python train.py --vocab_size=8192 --activation="gelu" --norm="layernorm" --norm_place="pre" --qk_norm=false --init_std_qkv=0.0449 --init_std_o=0.0094 --init_std_down=0.00503 --optimizer="soap_variant" --grad_clip=1.0 --schedule="wsd" --decay_fraction=1.0 --doc_mask=true --steps=2987 --dataset="wikipedia_en"
Each number is 200 + 20 x the weight over its row's rms, rounded and kept within 0 to 999. Layers, rows and columns count from 0. The size before them is the row's rms in percent of the matrix's.

# down: layer 7 MLP down (transposed), 896x224, rms 0.118, rows 143-173, columns 0-111
# up: layer 7 MLP up, 896x224, rms 0.118, rows 144-174, columns 0-111
down143,089,213,170,225,216,228,222,203,187,229,177,163,190,180,192,167,206,217,210,211,190,229,225,207,217,221,200,200,234,184,191,230,209,171,197,213,218,172,202,224,203,220,215,182,184,225,235,215,205,172,213,181,226,196,203,224,233,179,196,192,179,223,208,208,207,179,208,223,191,220,232,189,219,229,182,176,197,224,203,223,198,177,193,164,235,239,201,197,218,247,238,207,209,204,206,210,219,194,194,209,212,162,212,221,188,197,211,214,201,210,197,216,189
up144,094,213,190,185,215,195,180,212,228,212,160,206,173,183,215,235,221,198,182,222,203,247,193,212,191,228,192,168,188,187,220,183,185,197,193,190,207,213,192,184,172,195,196,176,169,190,149,220,202,130,163,201,172,173,211,189,200,216,183,219,160,222,214,182,181,204,152,200,231,154,173,208,214,173,172,178,213,213,175,214,180,213,243,196,223,217,185,172,235,213,161,202,198,230,185,207,205,184,188,207,219,191,189,184,172,220,171,199,196,200,198,206,207
down144,099,176,216,194,186,211,222,227,197,243,191,213,232,183,183,167,209,224,166,218,214,193,199,177,186,215,183,206,199,231,224,204,218,185,226,223,199,171,198,184,208,202,173,195,193,213,180,200,214,187,199,217,208,234,202,172,205,216,203,223,173,222,197,234,188,221,218,200,201,207,196,216,216,159,199,206,197,212,177,203,227,181,208,222,191,225,201,229,222,215,195,167,170,188,223,154,176,185,206,189,223,200,223,227,196,165,186,215,225,181,179,192,194
up145,107,221,182,164,215,216,186,185,221,206,169,192,190,220,221,199,220,216,206,207,188,216,173,208,230,203,190,210,202,216,204,145,227,206,223,212,168,218,191,185,215,187,179,201,192,202,183,160,219,196,209,197,204,174,200,206,220,218,225,191,212,200,211,190,195,208,191,222,220,211,204,193,184,227,191,215,176,217,155,199,174,177,208,196,202,213,202,201,204,227,226,203,215,224,172,170,181,214,195,219,194,215,209,208,188,178,207,195,225,152,163,207,169
down145,104,194,236,216,171,194,203,161,209,183,215,243,206,229,167,232,169,189,190,207,204,154,259,206,216,191,204,224,189,165,193,221,188,174,206,230,219,182,173,221,229,234,224,171,194,193,212,242,177,176,173,220,171,179,198,167,205,235,185,241,195,222,195,214,227,197,191,196,186,198,192,208,203,171,199,205,215,207,211,223,191,236,196,173,206,216,215,185,163,211,203,209,164,205,222,216,180,208,227,191,239,173,204,181,206,180,201,183,234,193,204,201,204
up146,093,217,237,193,237,227,217,204,196,212,177,168,179,212,256,221,206,193,187,169,187,201,206,195,180,237,171,201,210,159,204,200,216,232,205,196,220,211,213,176,213,218,213,200,229,189,213,181,191,208,213,192,166,209,241,206,184,206,195,208,210,198,229,214,178,207,179,241,216,216,184,196,209,174,183,204,197,166,158,216,203,168,161,203,251,230,187,200,185,205,224,183,221,195,202,188,198,192,190,195,235,177,185,203,196,202,200,184,179,189,204,212,179
down146,097,218,181,183,182,208,185,214,243,182,198,179,196,176,182,189,173,200,208,194,203,216,239,208,171,199,187,165,215,204,209,186,213,181,203,151,186,218,187,184,195,152,191,183,171,194,229,200,221,227,150,191,164,248,207,217,176,212,200,190,216,212,212,171,186,226,206,192,209,222,245,221,217,204,188,202,187,217,208,216,219,192,248,202,158,218,221,203,201,192,201,168,184,243,217,174,208,217,178,199,191,191,207,229,214,188,191,201,187,194,203,192,187
up147,108,203,209,181,210,217,207,201,227,178,195,173,214,188,203,251,191,194,206,223,219,210,201,181,180,159,186,194,223,187,216,225,176,209,190,223,188,231,238,219,219,183,174,211,195,189,202,160,189,179,181,219,177,223,207,220,166,175,197,181,182,248,180,185,186,211,193,167,212,235,210,215,195,210,162,189,213,197,229,189,199,235,198,228,187,201,238,177,159,201,222,194,191,168,185,233,218,196,199,195,222,203,173,200,188,199,188,186,189,175,203,202,185
down147,111,148,170,206,214,200,194,280,200,173,219,184,230,202,165,185,192,226,201,187,211,223,210,203,230,197,197,193,202,220,206,187,212,187,220,203,190,179,197,217,211,211,172,168,173,214,196,191,188,193,240,180,222,204,233,169,223,202,204,235,170,198,201,187,181,200,183,227,192,232,182,192,196,171,245,200,154,193,203,189,170,214,221,206,188,174,206,204,196,234,209,221,195,214,189,214,170,201,207,200,201,169,230,209,183,187,197,201,204,219,214,216,177
up148,106,207,194,202,198,199,261,194,173,158,193,144,234,224,204,174,195,177,194,204,202,199,215,233,192,201,212,125,159,182,217,139,180,221,243,193,225,209,215,211,188,227,216,199,180,224,183,187,203,172,230,183,231,207,199,220,204,212,176,200,196,212,208,222,197,185,238,186,186,182,209,180,226,151,224,211,206,211,197,234,169,193,189,204,200,195,200,184,209,215,162,189,176,201,218,167,224,203,194,219,199,179,181,206,195,202,203,207,191,192,172,195,201
down148,101,191,202,200,185,205,191,200,200,217,214,215,173,183,201,170,192,215,177,214,211,215,192,176,214,190,212,202,165,220,210,212,193,181,180,224,218,194,209,200,190,182,168,211,231,216,215,208,206,226,184,207,199,191,190,222,197,246,200,186,173,217,187,195,230,238,180,209,211,172,176,215,208,200,189,190,193,212,191,171,242,200,235,222,204,211,186,179,179,222,213,191,212,221,239,187,186,185,164,225,191,210,199,217,213,189,174,203,229,214,225,186,230
up149,092,179,205,201,215,206,170,206,208,213,185,204,145,192,221,242,203,245,186,193,202,216,206,203,225,192,210,207,168,199,191,212,195,216,221,201,223,194,193,188,185,225,219,190,160,180,169,213,203,239,212,186,194,197,175,233,195,160,213,211,197,211,161,202,200,170,197,162,248,194,224,183,165,201,203,183,203,249,241,230,228,195,218,194,192,237,193,171,200,203,180,199,235,214,206,200,195,204,181,169,189,172,219,208,222,208,184,175,185,188,203,191,230
down149,101,171,181,199,165,205,201,178,207,208,189,208,192,231,207,203,180,187,177,210,204,217,217,187,185,210,198,206,186,146,205,212,189,190,196,197,186,190,191,206,205,198,191,198,182,234,215,189,212,208,228,237,224,182,219,205,242,159,195,192,190,192,192,164,201,201,193,190,184,228,248,199,202,193,189,224,187,187,226,175,208,214,232,180,178,213,184,181,194,214,175,214,190,225,220,193,190,188,212,227,187,233,131,246,234,187,168,231,237,204,206,166,205
up150,090,228,200,204,164,195,171,216,210,191,245,210,206,195,187,221,202,221,225,168,194,198,188,171,197,214,206,176,197,205,209,217,214,190,177,201,200,231,224,226,179,238,214,176,167,186,192,200,168,239,224,184,208,209,174,197,184,226,219,163,219,185,198,158,202,179,216,213,193,218,220,201,194,214,222,197,230,186,160,196,233,177,202,196,204,197,166,188,203,213,209,210,204,205,210,201,220,159,193,223,213,197,196,215,233,206,231,199,187,206,215,202,204
down150,078,185,212,221,214,189,209,206,146,167,177,200,179,210,193,222,222,192,201,220,177,214,191,212,224,206,185,195,177,182,166,171,200,200,214,219,174,213,178,164,238,166,213,195,235,244,212,185,175,223,208,200,197,225,236,187,204,215,196,180,176,197,189,179,203,219,173,211,180,181,238,205,231,179,207,188,167,207,232,211,199,218,185,223,185,184,218,201,211,178,200,245,218,234,201,185,214,218,169,180,206,223,173,188,235,219,160,180,180,205,236,214,183
up151,100,202,207,164,176,216,209,232,177,222,190,229,214,158,202,183,201,195,210,219,204,180,211,203,182,242,186,209,208,205,210,219,233,238,197,205,167,219,206,182,203,226,187,210,216,217,211,197,210,172,199,195,195,176,222,225,182,179,176,215,212,202,202,220,209,217,196,222,210,185,199,156,241,188,193,194,183,193,232,210,177,202,195,214,244,233,175,203,193,197,201,171,195,164,215,203,186,215,201,186,188,189,201,232,213,216,180,217,195,160,170,162,231
down151,099,199,217,209,187,226,199,180,188,224,170,186,190,222,208,209,229,208,208,170,167,193,211,206,192,234,202,182,184,193,213,227,179,218,193,185,238,191,203,223,213,212,226,166,210,189,215,197,216,195,170,202,198,221,191,192,176,192,200,157,208,214,159,225,179,223,214,187,175,206,239,206,207,198,193,199,143,185,200,188,217,200,203,170,193,197,180,193,205,190,206,200,137,190,177,177,214,204,210,182,234,191,178,190,232,205,208,183,220,230,193,220,193
up152,099,194,199,210,184,212,228,238,202,211,186,172,201,169,220,200,192,169,190,191,158,178,218,175,174,238,214,179,220,217,204,213,208,256,203,231,185,185,174,185,196,191,207,211,188,176,182,235,186,210,191,163,188,179,205,207,170,211,182,211,234,221,193,198,220,224,185,212,207,188,211,205,200,191,213,200,232,180,184,231,227,195,187,190,233,227,193,224,188,225,199,169,190,186,195,181,208,210,162,225,222,213,234,213,193,234,192,256,179,216,229,161,178
down152,097,198,182,180,181,185,211,195,198,225,233,208,196,187,213,201,225,215,210,185,202,194,216,202,213,193,206,181,232,197,210,195,151,206,227,196,192,175,185,179,213,211,200,211,219,188,173,217,212,190,195,181,216,161,206,178,152,182,160,204,209,239,202,217,192,201,186,148,214,181,209,200,182,210,199,214,184,186,209,196,238,212,225,192,205,208,170,175,210,219,189,192,199,183,213,240,166,204,183,179,194,219,186,200,191,200,221,207,190,203,192,168,216
up153,104,210,189,182,220,180,208,205,175,189,181,212,226,223,200,211,207,206,220,208,160,228,217,244,184,221,224,220,206,184,172,189,205,174,183,162,203,230,175,204,222,193,194,198,177,200,203,183,182,211,214,198,185,188,212,244,183,207,219,183,243,211,150,201,226,203,205,183,187,177,220,221,236,154,199,197,186,176,229,204,202,160,201,164,190,210,182,206,166,197,231,182,194,173,191,159,168,194,174,206,182,204,211,180,183,207,193,214,174,156,177,195,206
down153,106,207,193,240,150,188,176,181,206,227,164,195,228,213,194,230,159,143,198,169,191,202,196,216,200,243,203,213,218,191,240,209,217,198,160,192,199,231,209,167,169,216,212,211,216,219,202,202,212,217,217,204,216,203,152,188,179,169,254,232,201,209,221,211,211,216,150,199,176,173,187,193,195,202,200,203,225,182,191,196,210,194,172,211,204,195,197,195,200,208,223,231,203,205,225,204,230,190,198,178,193,181,193,182,216,184,191,220,140,199,177,224,234
up154,093,186,231,181,209,196,211,212,236,188,192,220,179,212,176,208,188,180,196,258,179,221,174,170,223,230,201,246,167,218,178,205,167,229,192,169,200,211,201,194,193,197,171,198,182,188,213,179,188,212,190,166,179,210,178,188,208,180,207,179,198,207,250,175,180,212,197,180,216,190,184,229,216,171,204,183,209,144,194,207,181,171,198,169,215,200,215,192,216,184,236,209,239,201,185,199,178,198,180,191,195,228,190,211,180,234,192,182,212,207,214,203,208
down154,098,189,244,176,167,192,199,187,204,172,216,208,246,189,192,207,171,192,203,206,198,193,226,230,185,189,178,212,178,189,213,223,187,213,204,190,226,183,156,213,181,196,213,235,171,200,195,194,220,235,197,209,214,190,212,216,174,192,209,202,187,215,223,228,171,229,243,205,154,203,198,211,214,199,196,207,207,180,189,208,209,200,169,205,189,178,186,228,241,195,163,237,233,198,196,216,212,201,207,216,189,190,174,198,215,182,163,178,212,232,217,198,201
up155,087,195,203,203,201,209,215,204,176,217,180,227,178,181,189,233,208,212,184,205,196,221,186,221,200,231,237,175,196,196,192,184,163,205,182,207,185,207,202,208,200,204,196,219,174,198,200,193,192,202,190,181,154,200,184,187,187,248,171,186,178,219,176,212,202,232,230,218,198,171,139,183,184,198,235,201,161,225,169,237,230,213,207,185,175,171,192,213,219,223,184,173,198,204,198,178,213,181,231,204,187,193,232,158,207,195,217,242,202,208,207,160,179
down155,085,198,193,218,222,202,179,214,181,191,233,186,186,199,226,214,227,192,182,214,179,183,253,189,196,219,193,193,223,211,204,214,184,196,210,197,218,228,193,196,193,204,186,178,238,224,190,228,178,192,211,197,206,205,189,225,196,205,204,201,225,193,199,195,198,194,185,166,192,171,210,188,183,195,198,231,211,180,205,206,176,194,201,230,177,190,206,165,191,177,208,199,173,221,172,218,152,209,207,200,213,205,224,229,200,214,185,201,230,224,204,207,152
up156,104,203,198,161,198,236,161,210,209,187,167,230,176,207,212,214,169,195,218,196,211,178,139,233,187,223,183,217,190,196,229,209,162,213,181,239,197,207,200,201,187,177,247,207,196,185,202,216,228,225,200,198,154,257,209,209,162,195,208,195,190,221,186,206,176,227,183,224,202,187,210,180,176,185,226,194,208,208,206,192,211,231,201,216,179,223,226,212,224,220,215,218,216,234,203,165,209,169,201,173,220,207,224,176,193,210,183,180,199,201,187,191,203
down156,113,216,184,195,216,160,174,198,181,186,155,224,233,169,193,215,185,154,187,203,234,227,212,198,176,189,174,161,184,180,203,209,199,189,217,178,203,179,217,201,181,193,215,199,213,195,199,255,212,242,202,160,209,195,225,195,166,185,215,206,196,162,221,186,196,224,233,182,187,191,203,204,171,218,161,166,220,205,201,195,187,231,157,179,162,210,220,203,169,197,184,211,212,172,214,204,199,209,205,235,221,216,185,200,205,200,194,211,212,202,194,157,210
up157,100,204,198,197,178,184,213,190,190,166,219,171,179,198,173,187,192,208,220,213,206,231,199,153,204,176,196,219,210,170,215,244,231,192,195,201,177,233,231,196,236,186,195,196,210,218,209,199,229,217,209,191,186,240,165,231,173,247,186,221,210,167,181,178,221,202,206,215,184,195,195,199,205,209,185,240,216,190,206,169,192,202,221,202,204,201,207,191,150,225,172,204,215,194,190,212,244,173,212,207,194,226,201,196,219,200,200,207,207,208,187,217,145
down157,103,199,209,232,214,167,190,192,241,148,193,181,200,240,203,221,184,168,180,200,204,231,182,180,185,164,200,184,221,190,209,179,209,246,205,185,185,174,195,179,193,190,191,194,228,197,207,214,167,226,170,249,192,182,188,218,211,212,182,163,175,162,195,199,212,220,189,184,193,200,227,155,177,187,222,187,177,227,209,196,224,218,194,190,183,194,202,200,196,195,198,177,203,212,228,200,195,206,236,181,159,219,223,223,189,205,214,209,209,187,211,192,190
up158,095,215,220,230,170,198,205,204,168,172,176,208,181,209,173,183,207,182,219,218,224,193,213,190,216,234,214,205,189,229,195,153,230,194,160,169,236,229,209,210,189,221,195,193,217,184,167,181,216,197,190,163,235,186,222,175,194,171,212,203,178,219,196,204,182,189,203,193,231,181,208,220,213,202,196,179,178,186,184,191,231,191,226,234,197,213,188,164,240,181,213,191,200,184,227,221,210,236,192,187,217,196,189,179,205,231,200,184,200,172,247,187,215
down158,098,209,195,166,224,183,205,199,168,186,216,208,151,235,208,211,253,206,201,206,230,228,196,205,223,160,207,211,187,156,242,210,174,196,198,218,213,209,200,178,211,181,193,224,210,235,191,233,201,199,208,174,154,202,194,215,238,227,228,188,211,195,214,225,216,172,212,227,213,214,197,186,208,201,217,179,191,196,192,215,196,181,219,211,216,220,198,203,156,191,187,185,214,197,226,158,196,234,200,200,205,174,182,153,218,224,225,185,161,215,176,240,243
up159,099,234,215,190,188,185,202,198,190,190,222,227,215,207,223,182,221,205,229,215,233,160,220,221,208,216,191,198,212,228,185,175,172,201,183,196,198,171,210,216,217,203,170,184,212,211,200,185,181,181,200,229,211,169,219,208,180,205,172,217,183,168,218,203,203,186,227,231,198,182,218,196,214,191,214,203,232,190,198,196,214,198,199,190,213,177,209,173,192,207,198,194,209,188,197,180,219,190,208,158,205,161,207,194,249,210,178,166,193,208,213,225,200
down159,095,192,195,168,175,220,203,166,228,167,188,199,226,202,212,214,228,223,180,192,173,181,184,162,185,194,188,212,175,180,191,203,188,213,200,197,185,186,197,174,201,233,205,194,227,223,232,196,204,198,216,219,208,190,191,188,177,217,193,236,205,220,199,168,219,226,211,207,231,175,226,214,222,192,194,186,226,218,190,185,222,218,215,168,191,219,211,221,172,236,193,213,198,187,222,196,171,171,197,184,192,209,187,197,196,206,194,222,210,218,187,196,193
up160,109,213,220,177,235,199,184,198,198,206,177,193,193,223,217,213,189,192,183,162,192,180,215,167,217,196,227,214,208,171,197,191,174,211,198,204,208,222,174,200,193,215,252,205,196,252,196,181,208,203,220,220,198,182,168,196,225,192,185,195,192,216,204,198,162,217,196,203,185,244,179,236,202,192,212,216,173,180,186,224,194,248,162,171,178,219,186,228,185,197,171,186,177,240,189,183,158,209,221,193,213,197,205,199,210,213,172,235,207,222,201,218,187
down160,110,160,191,197,175,213,202,207,182,226,221,191,188,175,187,191,162,236,231,179,218,221,191,232,216,202,159,195,192,219,191,217,205,191,218,196,176,201,200,203,219,189,199,224,200,177,225,167,167,193,194,183,209,206,187,178,202,185,166,223,192,199,207,195,212,186,179,201,177,202,190,201,201,189,213,183,204,197,182,211,211,186,177,221,191,193,221,212,186,232,196,199,217,198,208,194,239,204,196,225,195,166,227,211,206,199,218,199,214,205,211,198,217
up161,093,211,198,179,215,171,162,195,197,223,200,202,187,190,210,196,199,169,212,166,227,201,197,181,210,186,194,181,192,202,211,226,188,205,210,224,215,207,200,199,206,208,209,179,225,182,174,164,187,173,216,188,202,219,202,210,226,192,185,173,189,167,178,206,245,242,160,197,192,214,221,190,189,196,189,223,185,168,198,193,199,180,188,156,210,200,187,226,201,204,204,223,199,164,235,213,178,200,161,203,171,234,223,234,194,156,181,194,171,201,194,234,203
down161,091,201,180,232,223,207,206,211,183,176,199,152,197,206,165,195,192,203,214,206,222,201,201,182,248,209,172,182,200,227,168,220,182,238,204,189,222,203,209,162,205,244,203,226,215,205,193,194,202,192,185,201,197,210,197,186,232,215,229,187,196,181,184,177,209,156,206,176,191,196,227,196,190,197,169,179,213,189,194,215,193,181,169,167,183,201,200,214,224,222,214,178,183,221,139,197,193,175,200,189,180,202,192,231,206,192,178,230,243,206,180,228,187
up162,091,162,229,222,196,219,185,201,196,228,197,204,161,167,196,192,219,200,177,204,187,190,218,199,199,243,187,215,251,217,193,233,188,190,211,187,213,189,255,173,210,176,217,163,202,225,195,202,176,209,229,183,197,173,193,212,189,208,184,181,185,163,214,223,193,193,205,214,198,218,199,189,204,186,170,180,172,197,219,189,171,192,241,178,209,183,200,239,163,272,188,212,212,204,211,215,168,164,229,199,217,199,189,183,209,179,199,200,180,198,207,213,206
down162,095,150,176,201,185,194,200,198,199,197,208,207,216,195,229,176,174,213,194,204,220,192,224,226,203,195,201,200,219,184,153,186,211,228,183,186,191,194,144,164,189,200,228,190,207,185,189,216,204,167,177,207,187,199,197,205,196,161,211,218,238,227,179,197,175,169,184,162,188,196,210,240,188,205,200,165,212,209,185,223,228,230,198,166,191,196,209,212,182,188,183,182,211,161,202,216,214,191,191,193,213,198,211,226,205,200,217,238,147,207,193,196,191
up163,104,176,212,211,199,209,175,218,212,227,163,219,184,190,203,199,239,173,232,232,175,193,199,192,183,205,178,207,213,211,168,198,222,191,182,177,231,187,164,235,190,186,183,211,199,189,201,216,187,194,193,184,200,232,195,220,156,213,195,193,203,210,217,217,160,201,231,211,200,235,219,206,167,222,186,198,233,187,198,224,211,179,192,199,202,148,187,212,200,229,202,193,179,220,201,192,199,239,188,209,246,206,198,218,249,228,190,202,202,193,191,214,220
down163,110,200,163,199,204,186,217,188,174,209,262,192,253,165,187,185,223,199,231,230,205,168,193,172,205,220,164,207,201,189,211,194,200,195,203,198,220,223,195,214,208,180,190,195,220,206,197,192,210,227,132,191,234,207,215,207,213,183,228,225,208,207,183,185,206,215,150,178,222,169,217,206,246,228,207,204,203,196,193,201,202,215,203,185,200,196,208,200,213,236,231,180,193,225,191,186,184,167,190,198,214,194,215,214,218,221,180,228,200,181,200,207,207
up164,100,198,172,207,219,231,203,208,165,203,172,219,203,188,258,174,192,190,210,194,199,183,200,244,178,227,240,175,185,188,212,199,193,203,203,200,174,209,204,211,168,184,198,201,205,185,186,217,197,222,174,208,209,201,188,218,210,217,196,188,202,201,198,175,184,229,199,199,199,213,223,217,192,214,198,192,198,244,165,214,219,216,193,205,207,183,188,182,194,218,165,206,198,197,174,192,246,194,196,227,219,150,228,238,208,209,165,183,205,225,178,163,233
down164,098,229,244,188,187,191,212,155,172,169,213,164,173,221,174,188,200,194,203,234,208,180,203,211,214,185,215,167,178,217,199,167,173,232,171,188,155,171,229,169,170,193,194,225,207,203,181,198,177,223,207,192,175,211,204,163,208,219,211,192,186,232,200,194,206,202,201,206,234,187,212,204,179,213,163,208,205,180,220,230,240,198,216,209,200,211,200,198,198,217,226,171,192,192,149,209,232,208,210,186,199,174,200,193,211,218,213,221,219,200,198,194,196
up165,102,174,215,213,171,203,215,217,184,197,224,210,215,220,216,174,180,195,224,202,206,193,213,202,194,235,212,161,231,196,215,213,220,218,227,151,198,160,174,201,205,198,205,187,195,226,185,202,175,168,201,191,180,231,200,192,165,185,229,222,173,180,196,224,218,205,176,209,208,216,190,174,250,200,207,173,221,174,204,238,231,200,202,194,214,197,191,177,194,210,192,234,176,161,240,200,181,184,188,205,180,236,201,229,197,185,209,203,179,185,168,218,185
down165,095,195,179,209,181,184,177,154,204,210,202,145,218,197,185,230,227,214,205,196,213,211,176,225,194,204,201,185,184,190,188,200,197,226,207,186,156,201,229,218,198,202,182,196,223,180,188,235,184,169,234,205,192,203,238,228,209,207,172,205,217,212,189,202,195,222,226,185,184,189,205,239,224,204,210,184,183,189,190,185,195,202,185,171,194,177,195,178,190,239,178,194,159,198,247,208,190,222,211,185,184,193,222,171,203,169,182,191,194,180,195,215,203
up166,102,198,225,224,181,208,209,189,207,184,177,167,225,156,187,235,230,182,212,196,196,205,192,209,200,167,240,219,178,190,203,206,196,195,191,205,205,187,178,163,192,232,184,173,170,195,209,213,209,222,177,199,199,166,178,208,184,195,206,186,180,223,267,202,196,218,198,219,180,207,185,229,221,187,200,201,192,188,239,211,194,232,204,257,229,228,183,210,204,179,206,179,199,191,249,202,200,162,210,189,219,203,205,195,172,201,194,199,235,196,211,181,210
down166,094,180,206,196,184,204,241,203,168,198,190,210,182,181,174,176,199,200,218,226,199,213,208,177,242,213,174,241,197,242,221,222,210,179,194,174,198,174,244,190,165,207,190,209,222,206,213,213,202,195,199,177,172,183,201,198,186,207,191,181,201,199,212,210,202,170,196,223,226,220,206,224,198,190,167,202,254,197,245,219,206,224,184,198,245,182,184,202,221,166,201,195,240,202,191,212,213,194,183,172,207,206,176,190,211,199,198,249,170,216,211,200,225
up167,112,195,220,182,172,206,165,210,203,192,198,190,207,224,244,175,212,209,202,231,199,215,196,226,216,226,180,214,206,200,195,198,230,207,195,167,206,179,199,195,138,215,196,206,197,201,212,203,192,183,206,207,189,229,209,192,182,192,197,229,242,164,197,190,190,187,181,195,239,196,174,220,194,209,197,235,205,219,190,236,184,174,197,215,234,203,207,193,195,145,207,196,180,195,227,182,203,179,183,167,205,201,183,174,208,218,180,215,173,209,206,193,177
down167,108,182,223,187,217,208,207,245,225,238,211,223,214,225,205,184,197,188,217,205,203,198,216,221,191,201,200,226,191,209,205,178,229,233,224,190,186,198,169,220,186,218,175,223,204,174,199,206,184,238,232,202,167,225,222,231,248,223,192,202,211,206,215,221,187,181,186,174,197,209,182,201,152,205,205,227,218,202,227,197,222,215,203,172,208,225,232,196,160,196,191,194,192,209,219,222,178,179,206,227,251,172,170,179,222,183,206,206,212,180,212,177,224
up168,103,203,167,211,170,184,166,230,199,195,193,219,209,196,200,216,219,193,178,192,191,215,208,205,210,194,219,230,180,235,186,187,177,241,192,181,208,167,200,213,224,187,243,200,185,219,216,195,193,187,203,192,190,154,199,197,174,209,228,216,169,219,223,201,183,230,203,202,173,168,241,268,212,206,186,195,164,224,188,172,145,198,186,235,186,235,207,192,209,228,206,195,173,207,228,187,169,192,195,194,220,202,219,182,173,203,210,203,197,213,191,234,238
down168,104,205,184,222,186,205,233,194,202,190,216,187,203,233,193,260,209,187,207,193,200,201,233,190,234,192,191,153,188,171,212,194,218,186,251,195,215,224,190,205,205,202,210,170,215,205,188,183,204,186,189,215,211,198,183,236,196,198,226,167,211,192,198,190,215,154,216,190,207,204,205,224,227,214,171,195,222,206,176,210,192,189,199,203,201,179,206,219,200,194,181,187,217,231,218,220,223,185,207,197,184,213,154,207,185,202,164,165,182,221,171,212,201
up169,091,204,212,221,186,188,209,204,199,216,195,222,167,224,182,208,190,200,208,187,163,192,241,185,210,192,191,248,240,204,185,210,200,217,198,194,212,196,218,180,178,176,219,206,216,196,230,181,209,200,206,192,205,244,193,193,187,223,235,206,194,211,153,169,198,207,212,203,201,193,159,152,196,207,194,173,213,237,206,232,172,188,184,189,196,190,187,201,209,212,208,167,204,191,182,198,195,201,155,174,207,149,159,205,181,224,182,189,216,182,191,198,202
down169,080,215,174,203,213,160,205,204,236,212,172,185,183,198,209,232,211,185,156,200,199,235,188,228,208,226,171,210,198,185,221,198,175,189,207,231,200,189,175,178,190,199,213,200,198,217,210,204,181,173,155,190,197,244,217,203,190,189,202,194,217,215,196,211,184,182,210,209,200,202,223,216,199,203,203,235,235,211,203,198,185,252,201,195,193,190,251,225,206,204,196,195,204,206,220,187,190,177,193,204,198,198,228,192,234,220,204,202,214,215,183,218,218
up170,096,184,205,201,219,196,197,196,198,207,207,151,190,191,210,171,181,214,233,219,194,189,155,219,202,188,207,215,192,201,222,204,214,221,236,200,201,241,198,203,210,175,174,216,203,200,196,215,218,217,182,206,216,189,207,167,208,225,184,193,192,208,200,225,185,202,195,191,200,177,185,230,233,148,221,211,195,175,178,210,187,184,206,237,211,197,232,205,189,199,207,204,222,200,216,177,176,186,207,187,183,169,198,177,166,219,188,204,191,224,188,201,183
down170,100,208,226,238,218,217,226,168,229,215,246,211,234,237,236,191,218,225,215,208,226,215,205,198,196,205,181,193,207,217,213,204,202,199,189,193,212,230,200,163,204,223,203,196,192,221,215,172,184,231,189,167,214,192,207,204,195,190,212,218,203,219,233,207,203,216,178,219,152,237,226,210,156,175,220,189,187,194,230,189,203,198,201,195,230,206,201,206,243,167,195,207,222,223,185,204,228,203,227,197,199,214,211,202,185,196,207,186,170,179,181,201,171
up171,097,225,198,200,181,191,194,185,208,206,199,217,176,178,244,185,186,193,224,203,208,221,197,181,198,228,201,226,210,191,196,188,197,220,183,182,196,202,202,199,171,207,232,184,196,190,228,220,211,185,194,201,171,180,164,181,200,187,199,190,236,165,188,181,206,218,220,200,187,227,219,206,204,180,209,189,194,228,186,200,197,227,167,192,172,194,214,183,227,184,219,190,193,214,214,210,205,197,219,179,197,230,199,228,191,199,177,186,164,240,179,197,197
down171,094,212,227,170,214,191,194,220,193,207,181,165,195,188,199,201,170,166,174,206,198,188,197,187,193,186,160,197,202,181,194,230,199,194,204,167,218,186,205,215,207,155,198,188,203,168,219,165,187,177,220,226,207,179,164,218,210,169,196,214,197,164,203,186,173,194,210,199,223,179,177,165,205,208,201,203,238,208,190,192,212,186,195,218,207,161,204,229,180,232,200,191,177,177,219,135,195,206,181,226,223,194,218,227,191,189,206,190,204,207,215,206,207
up172,097,178,204,211,198,206,202,198,213,216,204,212,183,192,196,198,190,190,179,186,203,199,191,179,215,247,196,247,181,225,187,206,192,232,200,221,174,211,184,198,234,194,175,194,188,237,198,191,218,168,201,224,169,196,154,200,164,178,213,190,189,188,198,225,174,197,199,204,218,189,182,183,203,204,198,176,171,177,205,206,222,218,234,204,219,169,188,192,214,224,173,225,243,226,243,219,186,194,254,237,190,160,204,196,215,208,199,201,189,225,217,207,199
down172,089,206,174,204,198,240,193,181,231,226,180,180,199,226,221,205,201,163,216,164,164,210,203,193,210,174,191,167,198,226,195,204,218,203,213,209,179,221,208,187,173,202,166,228,205,205,227,179,192,192,176,157,199,218,174,209,191,243,172,197,217,186,210,198,217,174,204,179,197,195,225,188,215,211,204,218,187,183,161,193,178,235,209,204,215,200,180,195,203,213,217,224,227,205,190,199,211,210,205,214,167,169,167,192,207,177,187,219,163,209,243,230,205
up173,104,217,220,221,175,211,199,192,189,180,183,228,205,197,173,210,192,175,218,162,207,179,193,224,198,213,181,201,186,226,182,212,210,175,227,220,210,203,212,214,208,216,212,189,192,196,220,248,219,203,192,200,194,200,245,226,211,242,232,218,205,179,194,186,195,159,190,193,187,174,166,189,223,202,179,226,179,202,234,199,150,217,224,151,203,214,242,174,179,196,214,178,196,215,191,207,197,193,150,192,219,188,224,215,201,199,193,141,223,181,219,208,172
down173,099,209,191,225,224,188,229,188,181,196,231,168,202,221,184,213,223,179,172,180,201,211,241,212,232,178,201,224,202,216,204,193,188,199,229,177,179,181,247,180,197,209,212,261,194,210,195,209,196,211,174,173,223,214,202,206,180,196,243,172,215,224,167,217,194,183,177,195,214,192,219,199,223,214,197,184,219,202,229,196,215,179,208,208,195,228,197,183,178,212,195,236,233,202,200,228,195,214,206,216,213,190,200,213,185,175,217,214,211,215,201,202,228
up174,104,186,199,218,207,183,180,191,177,227,188,201,185,223,195,213,195,202,221,215,211,199,189,194,205,179,215,210,191,199,179,210,224,235,181,241,194,181,210,245,155,145,189,185,189,195,179,148,209,215,238,201,202,159,209,238,193,228,216,206,215,174,191,193,229,218,204,160,205,195,228,199,231,157,196,221,194,223,205,188,194,200,182,205,217,191,157,149,199,189,192,212,240,173,199,197,183,197,195,206,192,196,215,209,215,169,193,236,199,209,169,226,213